config.yaml
n_layer: 14
d_model: 160
n_head: 5
n_kv_head: 5
head_dim: 32
d_mlp: 640
vocab_size: 4064
activation: "tanh_gelu"
norm: "layernorm"
norm_place: "pre"
norm_eps: 1e-05
positions: "learned+rope"
rope_base: 10000.0
rope_fraction: 1.0
qk_norm: false
attn_scale: 0.177
bias: "all"
tie_embeddings: true
parallel_block: false
extras: ["capped logits"]
init: "normal"
init_std_qkv: 0.0395
init_std_o: 0.00745
init_std_up: 0.0395
init_std_down: 0.00745
optimizer: "adamw"
lr: 0.00219
beta1: 0.9
beta2: 0.99
weight_decay: 0.065
lr_head: 0.0121
grad_clip: 1.0
warmup_steps: 315
schedule: "wsd"
decay_fraction: 0.901
decay_shape: "linear"
final_lr_fraction: 0.0
batch_tokens: 16384
seq_len: 512
doc_mask: false
train_tokens: 127300000
steps: 7770
dataset: "wikipedia_en"
Each number is 128 + 24 x the weight over its row's rms, rounded and kept within 0 to 255. Layers, rows and columns count from 0. The size above them is the row's rms in percent of the matrix's.

# layer 6 MLP down (transposed), 640x160, rms 0.11, rows 492-513, columns 0-159
size [101  89 102 103 103  99  89 113  98  85  98  94  95 111 108  89  96  92 101  96 108  97]
[[135 135 131 117 130 134 139 102 165 125 113 124 116 147 139 133 148 155 103 140 140 176 147 132  91 190 133 110 141 141 148 104 123 104 139 112 149 134 107 125 135 116 111 177 137  90 146 109 143 104 138  98  92 135 108 122 121  85 102 156 150 117 155 130 152 139 120 129  65  96 160 121 133 133 169  87  98 105 116 112  85  93 148 156 105 112 112 176 127 110 138 139 142 131 109 152 162 104 102 129 147 137 143 135 117 100 126 128 106 109 118 176 140 130 136 135 152 131 104 121 110 167 125 179 125 172 109  71 162 114  97 112 122 134 163 161 134 140 133  99 124 161 123  89 110  80 153 110 132 105 130 147 159 147  95 143  67 172 115 131]
 [122 151 164  98 147  85 162  80 122 101 102 141 133 137  93 172 140 128 130 138 137 140  99 117  97 131 149  91 141 105  86 149 112 127 111 113  73 119 124 123  95 116 153 126 152 122 187 124 139  96 138 116 100 141 169 144  84 119 151 127 141 141 114 151 129 116 155 124  82 101 125 168 115 140  93 164 123 128 138 140 133 137 142 115 121  99 111 100 137 154 120 123 119 152 123 154 143 179 159 188 103 110 103 156 145 136 129 121 134 177  93 157 108 101 142 157 101 101 134 152 164 138 159 136 130 113 132 104 137 174  96 156 130 164 145 118 138 125 108 132 128  93 135 103 128 131 119 107 104  97  67 111 122 132 114  88 140 145 179 129]
 [104 114 149 114 139 112 134 191 142 149 125 141 135 131 130 166 176 139  90 122 111 138 135 136 140 159 102 171 160 185 159 102 128 148  64  96 135 141  68 141 134 104 161 104 136 115 127  75 147 115 136 112 122 148 112 125  83  86  96 111 129 160 123 128  73 140 100 121 114 124  90 108 137 133 135 163 116 164 143 149 131 126 106 148 144 151 131 108 135 119 141 140 144 107 104 114 110 124 146 137 123 119 166 122 121 157  90 149 219  95 147 145 163 125 122 108 115  76 131 129 138 130 114 141 128 157 133 118 117 156 131 157 134 131 110 101 128 107 121 123 139 119 125  97 110 122 121 137 149 180  90 144 103 122 113 164 126  95 123 137]
 [120 177 155 114 120 127 163 122 137 107  73  98 121 139 169 113 168 128 171 135 135 145 124 140 112 120 117 159 139 125  95 146 141 116 165 117 150 134 147 156 103 112 201 156 101 123 154 104 109 111 106 120 141 135 157 132 127 122 112 132 147 123 153 112 121  83 149 147 132 208 138 128 171  95  97 114 124 113 116 108 155 115 109 115 106  76 104 122 125 111  98 161 140 128  99 132 169 139  82  99 119 120 114 180 159 134 128 138  87 137 106 162 124  96 123 155  84  95 140 123  93 142 103 104 112 120 117 155 152 129 117  99 140 107 116 130 116 139 129 110 152 169 116 153 132  69 128 133 128 113 139 120 150 102  93 159 155 139 127 142]
 [125 133 129 109 121 131  90 156 149 101 115 112 141 143 119 107 119 173 104  80 113  88 140 112 151 169 118 149 153 181 125 120 110 140 154 137 106  95 142 151 152  91  94 113 149 115 136 107 175 138 108  90 140  81 145 126 154 133  93 111 105 127 127 144 121 130 112 122 170 112 122 162 156 134 140 137 130  89 142 174 122 126 138 123 214 151 140 124 107 134  91 158 149 113  99 121 149 126 105  92 107 129 101 182 113 152 101 134 152  69 135 128 148 165 116  93 116 129 139 157 145 133 161 130 128 122 105 125 108 133 129  82 159  97 140 136 157  77 132  79 141 127  91 149 144 100 142 128 131 147 131 135 117 155 153 150 127 114 110 117]
 [120 129 171 143 137 159 122 156  93 106 107 150 175  68 152 134 145 116 130 121 164 119  77 155 101 165 105 130 158 145 127  94 111 194  76 161 156 148 121 131 113 122 147 162 126 148 101 110 100 127 145 106  84 125 135 118 100 145 153 138 119 115 123 127 125 143 115 150 102 149  92 115 105 116  95 127 105 111  95 139  82 140 140 100 181 127 139 162 121 144 133  58 130 129 114 163 131 141 128 124 127 111 110 104 159 121 142 123 124 162 121 171 104 100 132 143 119 143 123  86 145 139 146 103  91 148 121 144 118 114 141 133 102 123 120 156 167 127 119 129 173  96 104 137 175 120 140 106 144 142 147 103  92 150 166  96 140 129 127 107]
 [ 98 156 139 125 108 133  74  98 145 131 110 133 168 140 124 110 127 112  90 116 159 117 101 107 163 116 159 109 132 118 143 122 118 136 169 144 116 111  76 159 122 115 102 132 161 126 181 133 160 177 101 129 137 134  89  86 107  82 138 111 149 154 142 112 140 102 143 103 154 129 164 135 145 122  95 177 162 133 103 140 116 120 142 117 164 150 160 127 164 122 119 116 138 121 128 127 108 120 155 130 182 140 140 133 173 159 126 113  98  71  97 128 133 152 108 112 167 157 138 161 151 101 139 106 144 139 138 116  69 143 144 102 120 109 114 136 125 113 127 133 126 139 133 102 124 140 126 112 130 127  82 121  84 194 152 112  94 110 155 114]
 [164 136 110 159 134 146 180 134 154 143 128 125 110 134 128 103 151 122 154 151 103 136 140 102  93 128 103  93 106 112 170 169 115 148 176 104 165 107 132 124 118 162 128 146  87 128 149 103 147 149 152 153 111 155 118 174 125 126  92 120 123 124 126 143 112  96 146 102 113 120  43 113 149 123 108 125 144 113 134 150 120 187 138 124 189 117 139 162 108 127  65  96 108 112 120 124 133 134 144 103 152 149  87 130 132 172 158 123  94 153 135 100 129 121 124 101  85 151 113 119 102 167 153 164 125 143 133 146 141  92 112 126 103  97  88 130 121  83 126 103 143 151  95 130 115 126 131 144 116  95 112 137 121 109 137 156 149 124 142 135]
 [105 148 118 129 129 157 154 121 141 163  99 140 153 177 153 133 102  97 110 148 114 104 135 116 124 145 109 144 135 126 159 157 116 156 147 113 106 136 128  76 134 186 158 109 104 104 114 104 115 126 122 137 106 124 136 160  81 129 113 142 129 122 135 130 122 102 158 115 114 167 150 130 178 135 125 100 146 139 108 139 128 111 137 127 152 158 140 136 115 142  97 135 129 118 152  93 119 111 178 170  68 131  55 136 113 118  87 148  95 168 129 130 184 123 126 141 100 134 130 106 113 149 121 135 148  86 141 125  99 118 152  99  94  88  81  93 153 159 154 141 125  93 133 138  95 119 136 144 111 156 134 167  97 135 148 150 143 106 174 134]
 [ 71 209 120 123 148 148 150 135 115 122 139 156 160 129 127 123 150 158 131 129 137 108  86  98 121 117 162 133 111 109  54 123 118  88 151 103 134 127  83 128 127 145 122 119 112 121 129 138 132  91 188 117 125 131 130 161  89 107 143 127 117 167 101 113 111  79 131 101  90 113 142 135 142  84 106 114 102 146 176 114 152 138 160 155  95  94 160 106 147 148 145 116 150 164 135 128 116 141 106 134 105 129 124 122 106 139 123 123 122 136  92 141 109 118 153 132  86 128 101 135 159 105 155 121 164 145 120 118 145 149  93 160 128 109 110  92 182 155 166 141 101 151 135 134 171 130 116 111 126 133 123 127 143 108 139 128 140 155 168 103]
 [146 160 140 132 148 103 145 124 180 143 150 127 143 114 145 135 104 138 117 110 132 160 127  76  53 117 129 123 121 168 141  91 145 113 158 126 143 117  95 101 123 132 127 121 222 164  90 141 115 151  81 133 116 137 155 109 127 109 129 113 157 128 119  89 130 126 152 120 141 122 117 108  97 148 113 156 121 126 145 133  98 161 108 169 143 139  82 138 102 116 176 127 121 118 103 132 119  90 140 111 155 128 134  93 174 129 134 121 156 137 130 136 158 162 122 112 167 147 126 131 127 127 118 105  78 119 133  94 117 147 149 161 107 125 106 112 128 124 143 104  89  52 125 143 115 140 142 118 142 104 108 175 116 136 157 123 136 160 135 157]
 [132 148 127 108  79 157 127  99 127 150 126 105 168 129  66 122 126 126 126 137 123 117 121 117 134 127 105 172 143 136 132 165 108 150 167 105 162 153 116 144 141 109 112 157 129 152 137 147 161 105 167 134 145 137 110 120 118 135 139 142 127 115 146  87 156 126 146 131 116 103 115 104 151 125 121 140 150 123 152 164 135 127 112 180  91 126 155 143 155  64 105  86 135  94 145 100 110 117  90 139 142 137 149 136 147 173 105 141  80 108 111 109 149  77 165 166 160 119 148 115 133 119 148 122 131 116 154 160  81 134 104 143 109 133  69 158 102  94 145 125 112 105  99 152 133 140 122 126 162  97 157 143 114  95  89 133 149 103  79 116]
 [ 94 170 186 116 117 126 134 129 108 141 117 116 152 100 140 134  93 146 110 130 127 113 175 132 143 142 102 127 168 132 143 130  88  91 171  71 133  90 165 134 104 116 171 116 113 144 140 118 120 123 130 120 112 156 142 159 134 140  80 168 125 157 100 158  79 104 141 103 131 100 105 108 137  93 134  91 132  87 165 154 128 116 119  98 125 144 141 114 154 124  94 133 127 145 116 116 170 160 109 106 147 110 115  71 127 138 138 123  74 138 164 153 131 141 155 111 176 106 136 104  73 108 120 137 155 114 140 137 131 147 106 145 128 142 140 129 142 120 162 121 108 144  72 123 158 138 151 130 133 155 135 125 182 115 143 154 101 118 115 142]
 [106 164 127 159 112 131 115 132 113 136 151 141 143 152 106 148 142 102 119  97  92 122 163 129 129 140  99  94 129 155 154  99  92 124 132 154 145 126 136 175  73 102 118 130 161 119 126 111 102 136 161  88 142 129 146  93 132 136 147 167 111 136 149 121 180  99 125 160 167 115 137 129  91 112 137  85 143 155 135 104 138 113 148 159 149 152  89 125 121 149 176 134 121 141 126 185 126 113  72 130 159 157 108 108 139 121 114 183 101 117 129 113 113 101  63  94 107 141 116 138 122 112 149 126 136 131  78 126 101 119 140 147 124 119 171 151 135 113  97 119 148 106 118 100 110 127 161 150 134 100 170 107 145 130  72 160 127 119 135 142]
 [120 179 137 148 115 175 142 153 176 142 132 126 146 147  92 146 133 127 109  96 168 100 113 109 139 155 116 109 124 145 130 101 147 134 139 122 143 123 133 148 114 117 145 119 164 123 126 140 111 114 150 121 131 113 110 143 122  74 123  86 129 158 158 132 140 171 107  72 129 163 115 107 100 132 105 136 138 137 169 125 101  96  92  87 176 144 118 154 107 134 123  95  99 136 120 161 153 119 109 159 125 152 128 188 108 190  89 156 113  95 133 125 127 139 143 128 153 162 143 100  95 133 124 166 110 146  82 154 100 108 137  95  82 105 112 131 118 128 135 110 117  82 134 129 141 125  91 124 163 141 136 100 128  99 135 151 169 115 108 164]
 [133 151 113 140 143 108 115 158 172 118 137 129 134 112  58 128 138 170  83 154 113 173 139 112 134 114 126 133 156 143  67  79 151 107  93 128 135 136 105 162 128 147  89 124 150 165  89 137 112  94 132  96 121  88 133 101 121 121 157 113 113 137 124 129 131 144 107  89 131 142 118 156 113 130 156 101 139  96 137 133 157 102 128 157 103 149 134 137 168 110 124 112 126 101 143 132  94 105 102 163 110 147 121 135 151 136 126 107 147 140 123 164 147  99 153 145  90 172 108 125 148 122 114 116 175 129 150 201 130 149 143 103 142 116 111 159 127  92  94 148 108 131 154 131 158 135 122 121 192 164 135 133  99  96 128  98 147 141 117 115]
 [158 150 144 123 134 110  99 105 130 110 119 103 105 139 105 184 141 132 119 119 135 170 123 131 123 118 155 175 127 135 130 110 143 105  76 143 113 153 124 121  98 131 116  87 144 118  96 124  86 128 113 144 159 109 158 141 135 155  82 144  97 167  95 144 131 107 130 119 128  93  96 105 128 125 133 147 156 136 146  91 172 116  84 143 121 137  81 101 105 138 129 138 140 130 112  66 135 169 173 173 112 143 160 133 142 129 100  94 169 139 186 117 135 159 125  93 117 135 116 136 142 143 123 132  95 152 107 151 169 160 144 164 127 129  96 109 150 139 160 139  95 126 117 146 135 132  88 102 174 136 137 165 114 137 135 130  75 124 127 151]
 [131 138 131  95 138 114 126 175  98 123  94  83 142 143 133 117 143 136 134  87 102 133 175 116 158 100 135 137 143 160 120 133 106 139 146 155 130 120 158 116 108 107  80 137 132 138 124 124  93 120 148 159 111 122 131 111 134 156 114 150  99 123 166 151 140  87  83 129 110 128 144 165 157 110 126 146 115 137 148 116 120 143 131  68 176 112 153 164 113 117 136 121 120 182 149 119 142 129 110  83 101 107 129 128 121 151 139 164 108 113 107 153 136 128 140 128 157 154 113 135 122 103 148  94 126 170 140 124 142 131 100 123 134 103 107 187 111 105 168  88 154 108 133 107  59 153 155 113 165 146 121  85 107 140 146  81 151 153 111 177]
 [149  93 136 128 121 134 119 117 123 110 144 113 105  94 140 115 147  94 105 141 151 130 100 130 192 143 137 160 136 184 154 141 134 142 151 123 113 113  86 192 169  88 133  89 121  87 104 149 115 170 124 180 139 121 136 149 113 148 157 116 114  64 120 126 128 102 142 132 145 115 169 122  82 125 123 120 134 141  94 138 146 151 131 134 103 123 132 106 116 128 171 136 110  93 109 101  90 126 122 156 161 148 105 113 148 131 143 122 131 137 174  88 108 129 112 149 134 141 125 130 153 142 153 136 125  81  99 157 149  84 116 145 116 190 146 127 153 108 115 121 131 131  93 149 101 107 144 123 160 146  73  93 117 137 108 145 131 132  99 146]
 [148 150 110 112  99 140 155 125 121 152 138 114 140 126 100 118 144 157 107 125 100 133 124 132  96 119 143 174 124 107 186  94 146 130 151 116 135 108 107 161 154 119  69 140  93 112  85 105 163  89 146 163 162 130 141  95 154 125 137 185 102  87 157 114 115 137 124 125 189 110 138 145 139 136 166 177 158 158 143 129 159 144  90 125 129 111 147 107 126 149 140 118 123 136  93 109  91 158 108 133  79 104 139 102 116 150 104 130 169 140 119 100 132 132 147 113 124 146 138 109 128 150 128  97 116  98 129  93 180 104 110 139 130 122 127 110 142 158  60 115 136 147 142  99 131 146 122 169 135 139  75 133 141 143 116 146 116 105 147 117]
 [158 115 147 114  83 154 115 150 128 150 128 134 151 115  97 142 160 161 139 151 151 120 157 107 169 119 128 159 149 172 126 129 123 136 196 126 124 145 118 146 135 124 150 138 114 171 101  92 155 146 111 168 133 106  95  92 141 129 112 119 129 127  77 141 126  71 159 103 100  94 115 142 155 114 119 151 117 130 108 131 117 108 111 183 131 130 156 144 174 143 114 103 125 174 129 119  95 144 146 159  73  84 123 133 134 138 130 146 117 131 150 158 131 117 141  94 100 153 150 107 119 104 133 167 120 149  82  95 118 100 118 115 106 119 150 144 132  86  93 107 108 144  75 112 123 112 132 121 135 127 116 151  96 132 140 150  61 126 128 135]
 [145 139 136 145  87 164 136 122  96  83 130 132  99 118 156 122 172 122 157 132 159 101 132 100 121 190 128 152 119  90 107 102 146 188 140 135 146 136 137 147 158 128 121 136  90 104 129 124 114  91 108 142 136 133 125 140 132  87 116 115 129 148 119 126 156 115 103 124  97 125 149 119  57 110 154 126 128  94  81 118 103 184 113  96 122 138 138 107 106 134 120 130 165  87 114  84 135 104 162 136 103 117 159 160 173 135 135 124 100 106 118 108 110 114 112 143 144 112 137 144 127 145 100 109 120 156 152  95 138 147 146 165 105  94 108 101 130 180 128 128 100 105 153 182 142 157 130 175 157 122 137 127 175 144 130 141 122 114 144 121]]
# layer 6 MLP up, 640x160, rms 0.121, rows 493-513, columns 0-159
size [ 87 103 100 104 108  96 101 103  83 103  99  96 109 100  95 107 101 101  96 109 104]
[[109 101 118 124 169 164 124 178 111 128 144 110 108 120 153 121 107 121 142 113 123 140 139 117 120 146  97 121 116 122 136 129 118 168 133 132 118 140 124 103 142 133  95 128 150 141 107  93 105 157  98 115 140 131 147 182 186 140  85 131  87 113 118 154 173 147  96 169 134 163 134 115 146 146 122 118 177  88 154 151 127 121 134 139 143 166 137 156 135 137 189 156 125 105 144  83  89  88 120 102 104 151 128  92 101  99 145 104 117 109 147 129 152 115 144 122 142 125 146 171  78  97 109 142 144 159 126 141 118 139 102 120  98 102  90  75 104 108 111 155 127 135 130 157 137 135 103 139  95 155 154 121 112  95 110 170 104 144 107  90]
 [ 71 151 175 131 145 139 135 100 127 130 138  92 121 149 136 107  83 144 121 135 133 108 138 136 138  81 129 114 135 143 113 155  92 159 129  96 107 109 161 115 126 123 131 130 116 149 159 124  93 123 121 100 138 120 146 124 142 188 114 134 161  86 121 136 120 148 118 157 117 125 131 150 151 115 117 129 173 116 144 173 124 118 108 100 119  68 175 141 140 136 145 176 128 155 140 145 142  77 107 105 191 125  98 125 147 121 139 146 144 141 138 168 106 112 103 115 149 124  78 127 111 139 139 117 122  65 146 160 104 116 106 113 132 159 163  83 147 114 104 132  61 148 106 182 116 130 127 119 124 131 140 136 167 104 110 136 119 152 129 128]
 [103 102 137 187 122 171 104 136 161 145 147 101 121 148 150 133  94 131 128 135 125  98 129 161 135 110 119 108  65 119  99 109  85 153 156 128 151 159 107  90 132 118 146 150 122 137 112 118 150 152 101 112 138 110  92 115 156 159 120 106 129 130 114 117 126 164 124  86 108 120 172 163 119 139  93 130 161 119 136 124  92 128 149 154 107 145 139 160 110 152 168  84 149 126 145 133 110 112 153 139 139 135 166 116  95 106 156  81  95 102 141  82 174 158 145 136 142 140 159  94 112 130 127 170 105 119 185 162  94 102 138 150 116 135 103 138 106 158  94 168 120 133 156 124 111 136 129 103 146 128 139 119 106 106 103 125 100 110 147  92]
 [117 131  75 109 137 192 146 131  97 148  91 115 158 132 133 135 108 128 181 127 124 112 132 139 115 110  86 110 123  91 102  78 104 137 127 106 150 159 154 134 160 161 147 127 126  78 123  99 134  97 123 106 133 130 107 116 153 151 149 125 177 105 164 128 128 143 140 156 120 129 164 155 128 155 110 108 139  83  86 133 121 144 124 119 141 132 141 111 123 148 125 114 149 147 127 113 124  95 163 154 128 133 145 118  95 134 180 189 109 166  97  96 151 100 135 128 161  90  80 162 122 158 105 164 153 113 133 143 155 130  88 113 111 104 102 123 115 166 154 101 110 114 138 135 120 147 124 134 106 112 130 129 138 125 170  89 105 146 163 154]
 [120 118 151 157 121 125 138 117 129 134 134 153 135 116 133  86 111  85  99 157 112  94 131 142 152 144 146 132 112 152  95  80 103  58 134 127 105  76 140 101 150 110 131 133 143 119 116 135  98 121  96 120 138  88 119 139 109 132 107 111 149 107 128 110 106 116 126  86  89 163 124 185  66 121 150 109 179  88 117 122 123 139 120  94 134 107 150 161 162 136 155 146 154 127 134 123 136 133 158 113 146 135 104 132 107 105 108 122 100 116 109 151 108 129 123 116 132 185 135 164 122 108 121 165 121 121 198 134 138 173 102 102 138 184 117 125 136 100 115 128 155 142 125 102 131 123  83 155 137 138 142 186 147 121 109 106 118 136 152 150]
 [108 142 115 149 118 145 175 147 109 107 132 120 112  69 113 110  97 132 165 135 139 156  97 101 111 114 107 159  86  98 105 142 133 154 128 119 171 120 127 127 142 115  86 162 122 108 112 119 105  88 123 124 132 145  86 174 118 118 163 148 155 122 155 109 125 149 154 135 108 146 160 154 122 138 123  84 126 113 133 150 129 133  90 136 131 132 150 132 105 133 160 122 105 139 145 167  96 159 136 109 132 121  47  84 120 172 147 152 148 150 112 163 144  87 100 124 115 135  60 148 108 155 126 163 164 116 105 134 161 103  92 151 119 114  94 119 104 163 148 113 127 135 128 170 139 144  93 168 130 116 131 143 133 135 142 119 102 135 121 100]
 [138 118  98 121 116 127 172 114  99 132 147  93 118 137 140 132  65 136 195 114 127 103 126 125 168 125 107 110 124  77 103 124 170  96 175 143 148 156 161  99 133 119 109 179 126 133 100 164 148 143 129 113 132 111 130 166 124 136 140  82 152 146 114 110 135 116 126 124  99 174 122 127 137 126 100 142 137 152 141 115 158 119 112 124 149  98 124 165  92 131 133 143 103 137 133 133 107  99 103  72 128 169 127 153 132 157 104 136 103 159 115 149 156 106 128 143 147 121 124 129  78 137 123 113  81  96 131 137 130 139 107  71 121 122 163 103 149 133 104 103 152 100 106 148 111 120 155 141 122  84 155 146 122 135 145 173 120 117 106  70]
 [ 82 124 124 102 127 131 161 156 173 129 132 110  93 126 135 145 114 156 103 101 127 141 162 108 111 130 149  62 158 142 111 145 108 114 149 121 109  95 114 130 133 136  88 131 101 152 137  82 101 118 137 114 143 133  90 105 114 107 133 113 114 110 165 143 133 140 129 112 144 161 102 170 151 136 120 102 107  84 118 166 131 117 127 113 146  98 103 153 118 124 119 164 128  87 126 112 140 130 141 142 158 128  76 121  88 115 158 156 121 119 110 141 152 126 144 153 144  85 162 175 106 124 134 109 128  90 146  83 144 170 153  83 171 116 125 118 171 149 145 147 147 170 178 116 114  74 110 151 133 100 141 146 121 103 106 112 160 116 116 105]
 [135  38 138 151 128 149 134 116 165 153 149 106 110 111 135 159  87 136 168 118 117 126 171 132 164 121  93 122 145 131 148 115 131  93 134 152 127 160 167 102 150 159 128 132 129 142 116 121 139 179 113 158 129 135 126  77 140 151 150 153 164 105 171 155 124 156  93 161 151 122 125 123 121 133 122 111 154 113 111 145  75 124 136  94 133 159 102 127 118 132 136 153  94 107  94 104 102 131 119 140 125 123  93 130 104 112 110 120  95 145 143 100 137 142 110  99 151 105 143 125  93 133  77 115  97 122 157 136  96 108 161 105 128 149 171 162  98  92  85 119 111 110 121 147  82  90 118 126 138 119 138  99 142 130 126 176 112 115 109 130]
 [102 102 119 106 122 128 140 124 175 145 104 153 111 112 150 147 109 138 145 168 140 139 165 125 126  79 179 105  86 154 106 123 120  87 134 144  88  74 131  82 123 145 127 114 123 148 147 114  83 106 105 115 110 125 124 121 179 166 121 134 108 128 119 128  94 129 151 101 103 137  91  90 157 141 143  71  97 113 146 146 139 133 104 103 134 123 144 145 161 166 102 170 126 188 119 134 125 104 169  80 136 151  94 107 121 138 132 137 111 116 147 187 143 151 107 138 137  95 126 174 118 136 167 144  90 119 140 106 165 147 142 104 124 152 158 105 133 102  97 120 105 110 139 130 129 114 162 122 104 131 146 145 141 122 145 124 152 139 142 110]
 [113 154 160 137  93 161 170 120 112  76 143 166 102 133 166 140  84 154 128 152 151 107 101 101 104 140 138 128 124 115 103 135 141 135 134 195  93 123  73 152 106 146 131 124 117 130 140 155 116  88 168  97 163 136 113 134 163 135 100 115 143 162 161 124 107 150 134 122 115 120 142 119 127 121  93 110 158 149 117 108 112  92  99 117 124 150 103 125 150 135 168 124  93 126 158 119 120 108 159 105 146 178 116 142 144 125 123 103 130 134 110 148 166 112 116 146 137 166 101 152 124 103 126 116 102 129 141 121 141  97 108 115 107 118 110 126 161 122 165 181 173 125 142 187 119  88  90 116  71 109 148 145 143 120 115 106 112 141 105 121]
 [102 145 174 180 145 141 127 140  96 121 129 149 127 112 137 105  85 111 114 132 117 127  91 134 123 109 142 129 133 154 131 119 110  90 120 149 142 153 133  91 107 141 186 105 165 117 105 151 130 101 101 114 138 143 130 164 126 130 155 109 111 149 121 107 149 136 107  77  97  74 149 190 147 160 119  86 111  95 137  72 114 137 175 116 134 109 133 122 164 145 144 141 108 164 154 128 154 117 134 156 147 119 105 148 147 117  97 137 133 132 136 143 122 156 118 167 126 180 149  85 104 110  83 137 126 117 125 146 148 104 125 126 115 117 126 114 101 104 121 170 146 130 131 173 146  55 113 137 131 151 158 158 145 129 138 119 128 129 148  82]
 [120 127 123 154  84 127 115  99 113 154 154 107 129  91 133 166 116 126 127  88 147 106 137 122  85 101 125  60 135 151  93 149  43 130 134 165 158 111 152 101 112 155 130 136 189 114 118 165 117 131 140  90 129 134  92 118 139 162 109 107 130 108 141 130 146 162 121 155 132 122 116 148  87 136 124 131 153  85 117 101 118 154 163 167 161 157 119 119 143 129 151 167 131 143 169 150 143 110 129 119 138 143 126 127 106  92 147 138 111 119 125 140 124 137 118  73 134 153 172 115 146  94 154 115 133  67 122 149 110 132 157 100 140 148 123 102 166 143 141 139 172 131 140 115 120 144 130 119 118 133 157 145 112 119 117 132 116 114 151  71]
 [114 149 121 129 102 168  89 136 118 100 105 105 147 114 141 119 102 150 174 108 124 118 144 146  77 127 164 159  96 122 121 114 120 143 152 150 119 147  89 145 113 159 165 131 120 124  87 138  96 136 173  93  94 165 140 101 158 157 196 125 151 127 114  92 167 116 132 120 100 130 146 134 139 126 146 132 112 122 126  78 114 154 156  97 127 162 121 158 154 156 124 173 105  64 110 148 153 142 141 141 120 126 124 162 136 122 113 122 112 147 131 109 142 106 103 100 124 114 122 147 127 145 121 126 110 142 104 128 171 149 135  88  72 140 127 128 132 102 111 188 151 101 137 138 127 160 155  87 125  97 169  98 138 131 128 151 165 105 135 134]
 [155 100 198 150 117 120 129 166 128 142 157 116 147 115 157 157 122  89 120 130 118  64 148 156 147 120 135 119  98 106 126  98 138 125 151 143  84 142 168  72 155 139 190 140 111 121 144 139 153 122  96 130 139 101 145 120 120 127 124  94 158 122 174 119 120 162 144 142 120  85 104 113 110 131 106  97 107 106  96 165 108 129 140 137  91 145 122 125 126 164 110 127 115 112 129 165 130 137 116 161 184 132  93 145 125 140 136 164  94 164 102 118 122 116 108 129 142 130 130  92 153 171 180 124  88 127 154 128 139 129 144 120 112 150 120 154 137 167 110  84 125 126 148 127 122 129  92 127 107 103 132 155 152 117 176 125 136  95  97 118]
 [103 140 158 134 119 132 127 140 115 179 151 131 142  94 151 138 107 127 168  98 135 111 157 158 115  82 128 106  63 157 116 118 112 138 127  95 126 122 148 122 148 117 142 109 122 128 168 107 139  96 139  81 102 137 104 116 169 144 118 161 147 112 182  96 121 139 131 176 139 176 126 115 172 127 118 121 138 135 142 144 108 144 117 130 106  97 151 176 134 147 141 170  79 127 142 152 137 117 129  77 150 106  87 115 159 132 138 143 152 129 104 141 115 111 114  92 135  97  95 125 112 174 161 108 160 116 157 145 127 101 106 117 141 122 128 114 102  91 121 119 148 119  98  86  82 137 115 142 127 137 165 114 139 115  93 161 165  84 128 119]
 [ 98 175 142 120 135 118 132 124 154  98 130 164 106 115 140  93  83  88 147 171 153  86 141 142 122 140 158 134 136 136 140  98 111 147 147 150  61 144 140 143 126 161 103 127 156 122 158 126  95 131 115 139 108 137  83 152 128 177 110 109 120 131  95 144 165 137 167 117  96 120 124 129 124 114 144 117  75 126 132 124  82 132  79 132 128 120 141 141 114 145 118 119 108 159 101 148  77 105 109  93 107 138 143  99 136 144 116 138 125 145 139 165 127 139  73 174 108 151 107 143  96 106 123 132 136 137 139 148 122  94  94 130 113 128  97  77 125 111 123 173 146 130 163 147 163 131 139 144 127 135 143 112 116 137 201 113  96 112 132 100]
 [125 132 170 123 160 133 140 128 115 131 107 150 105 140 135 146 121 148 134 165 166 112 146 205 124 134 123 104 106 123 128 105 154 129 184 143 131 156 146 147 140 114 126 129 113 113 155 157 132  91 168 104 177 157 107 137 126 103 131  91 158 145 163 103 103 121 105 109 129 163 129 123 143  91 112 124  92 129 139 126 143 141 134  99 110 109  92 149 114 128 127 166 118 106 118 126 147 138 192 141 131 171 133 147  72 105 108 137 108 104 130 143 116 111 101 116 120 103 133 163 108 133 142 117 129 133 101 111 148  53 126 150  97 116 135 119 136 138 143 133 183 156  98 145  93  93 108  96 128  98 138 139 161  93 104 167 133 137  70 118]
 [125 126 128 121 116 149 143 115 151 146 133 110  99 102 181 147 106 113 121 106 136 108 146 104 152  78 164  85 131 159 135 111 108  94 135 174 134 102 124 135 121 187 107 165 176 102 166 148 128 123 142 149 109 126 100 112 148 162 129 110 140 134 133 143 150 150 177 115 120 100 148 104 118 103 142  92 136 134 108 119 141 158 107  96 151 123 139 108 161 163 103 151 117 149 142 123  87 105 134 148 154 145  96 107 103 139 165 151  88 139 165 122 153 132  65 150 130 113 107 136  76 147 154 170 122 113 104 148 122 167 127 119 129 131  84 111 110 104 113 133 109 150 130 116 169 109 112 130 133 130 124 127 134  97 107 192 149  77 127 136]
 [ 94 116 117 110 136 148 114 107 128 114 148 129  78 101 125 120 131 146 139 127 136 110 136 189 120 124 118 117 106 123 121 125 111 119 122 108 134 125 134 115 141 141 121 200  86 106 121 110  81 120 126 127 134 124 172 136 169 125 153 117 139 138 114 112 144 142 115 117 126 158 107 152 154 135 156 120 124 133 127 123 112 154 113 164 138 161 112 191 151 139 112 158 123 120 106  87 131 132 127 113 137 162 139 158  95 148 115 152  85 162 136 152 106 137 131 130 106  98 131 130 110 131 121 123 114 129 164 171 116 149 144 102 100 157 158 124 168 197  60 164 154 167 192 126 109 146 118  94  79 121 137 101 105 101 100 114 158 142 136  88]
 [161 140 124 131 135 153 147 118 134 127 117 129 159 135 156 107 119 133 113 149 111 123 184 134 141 113 135 120 108 142 124  94 138  86 128 160  95 114 119 131 168 171 163 150 142 131 102 140 117 113 135 112 143 128 141 101 132 145 133  93 146 148 112 111 149 131  91 137 120 114 106 115 159 146  99 123 120 100 154  96  82 133 157 133 115  67 150 145 132 147 114 119 130 172 105 145 150  91 147 128 140 131 127  91 154 123 160 121 100 154 138 117 134 154 102  56 135  91 122 165 129 149 158 171  90 136 139 133 122 127 173 105  89  83 130 107 161 114 108 126 194 155 131 107 148 121 127  43 113 122 138 111 145 114 115 158  91  99 127 123]]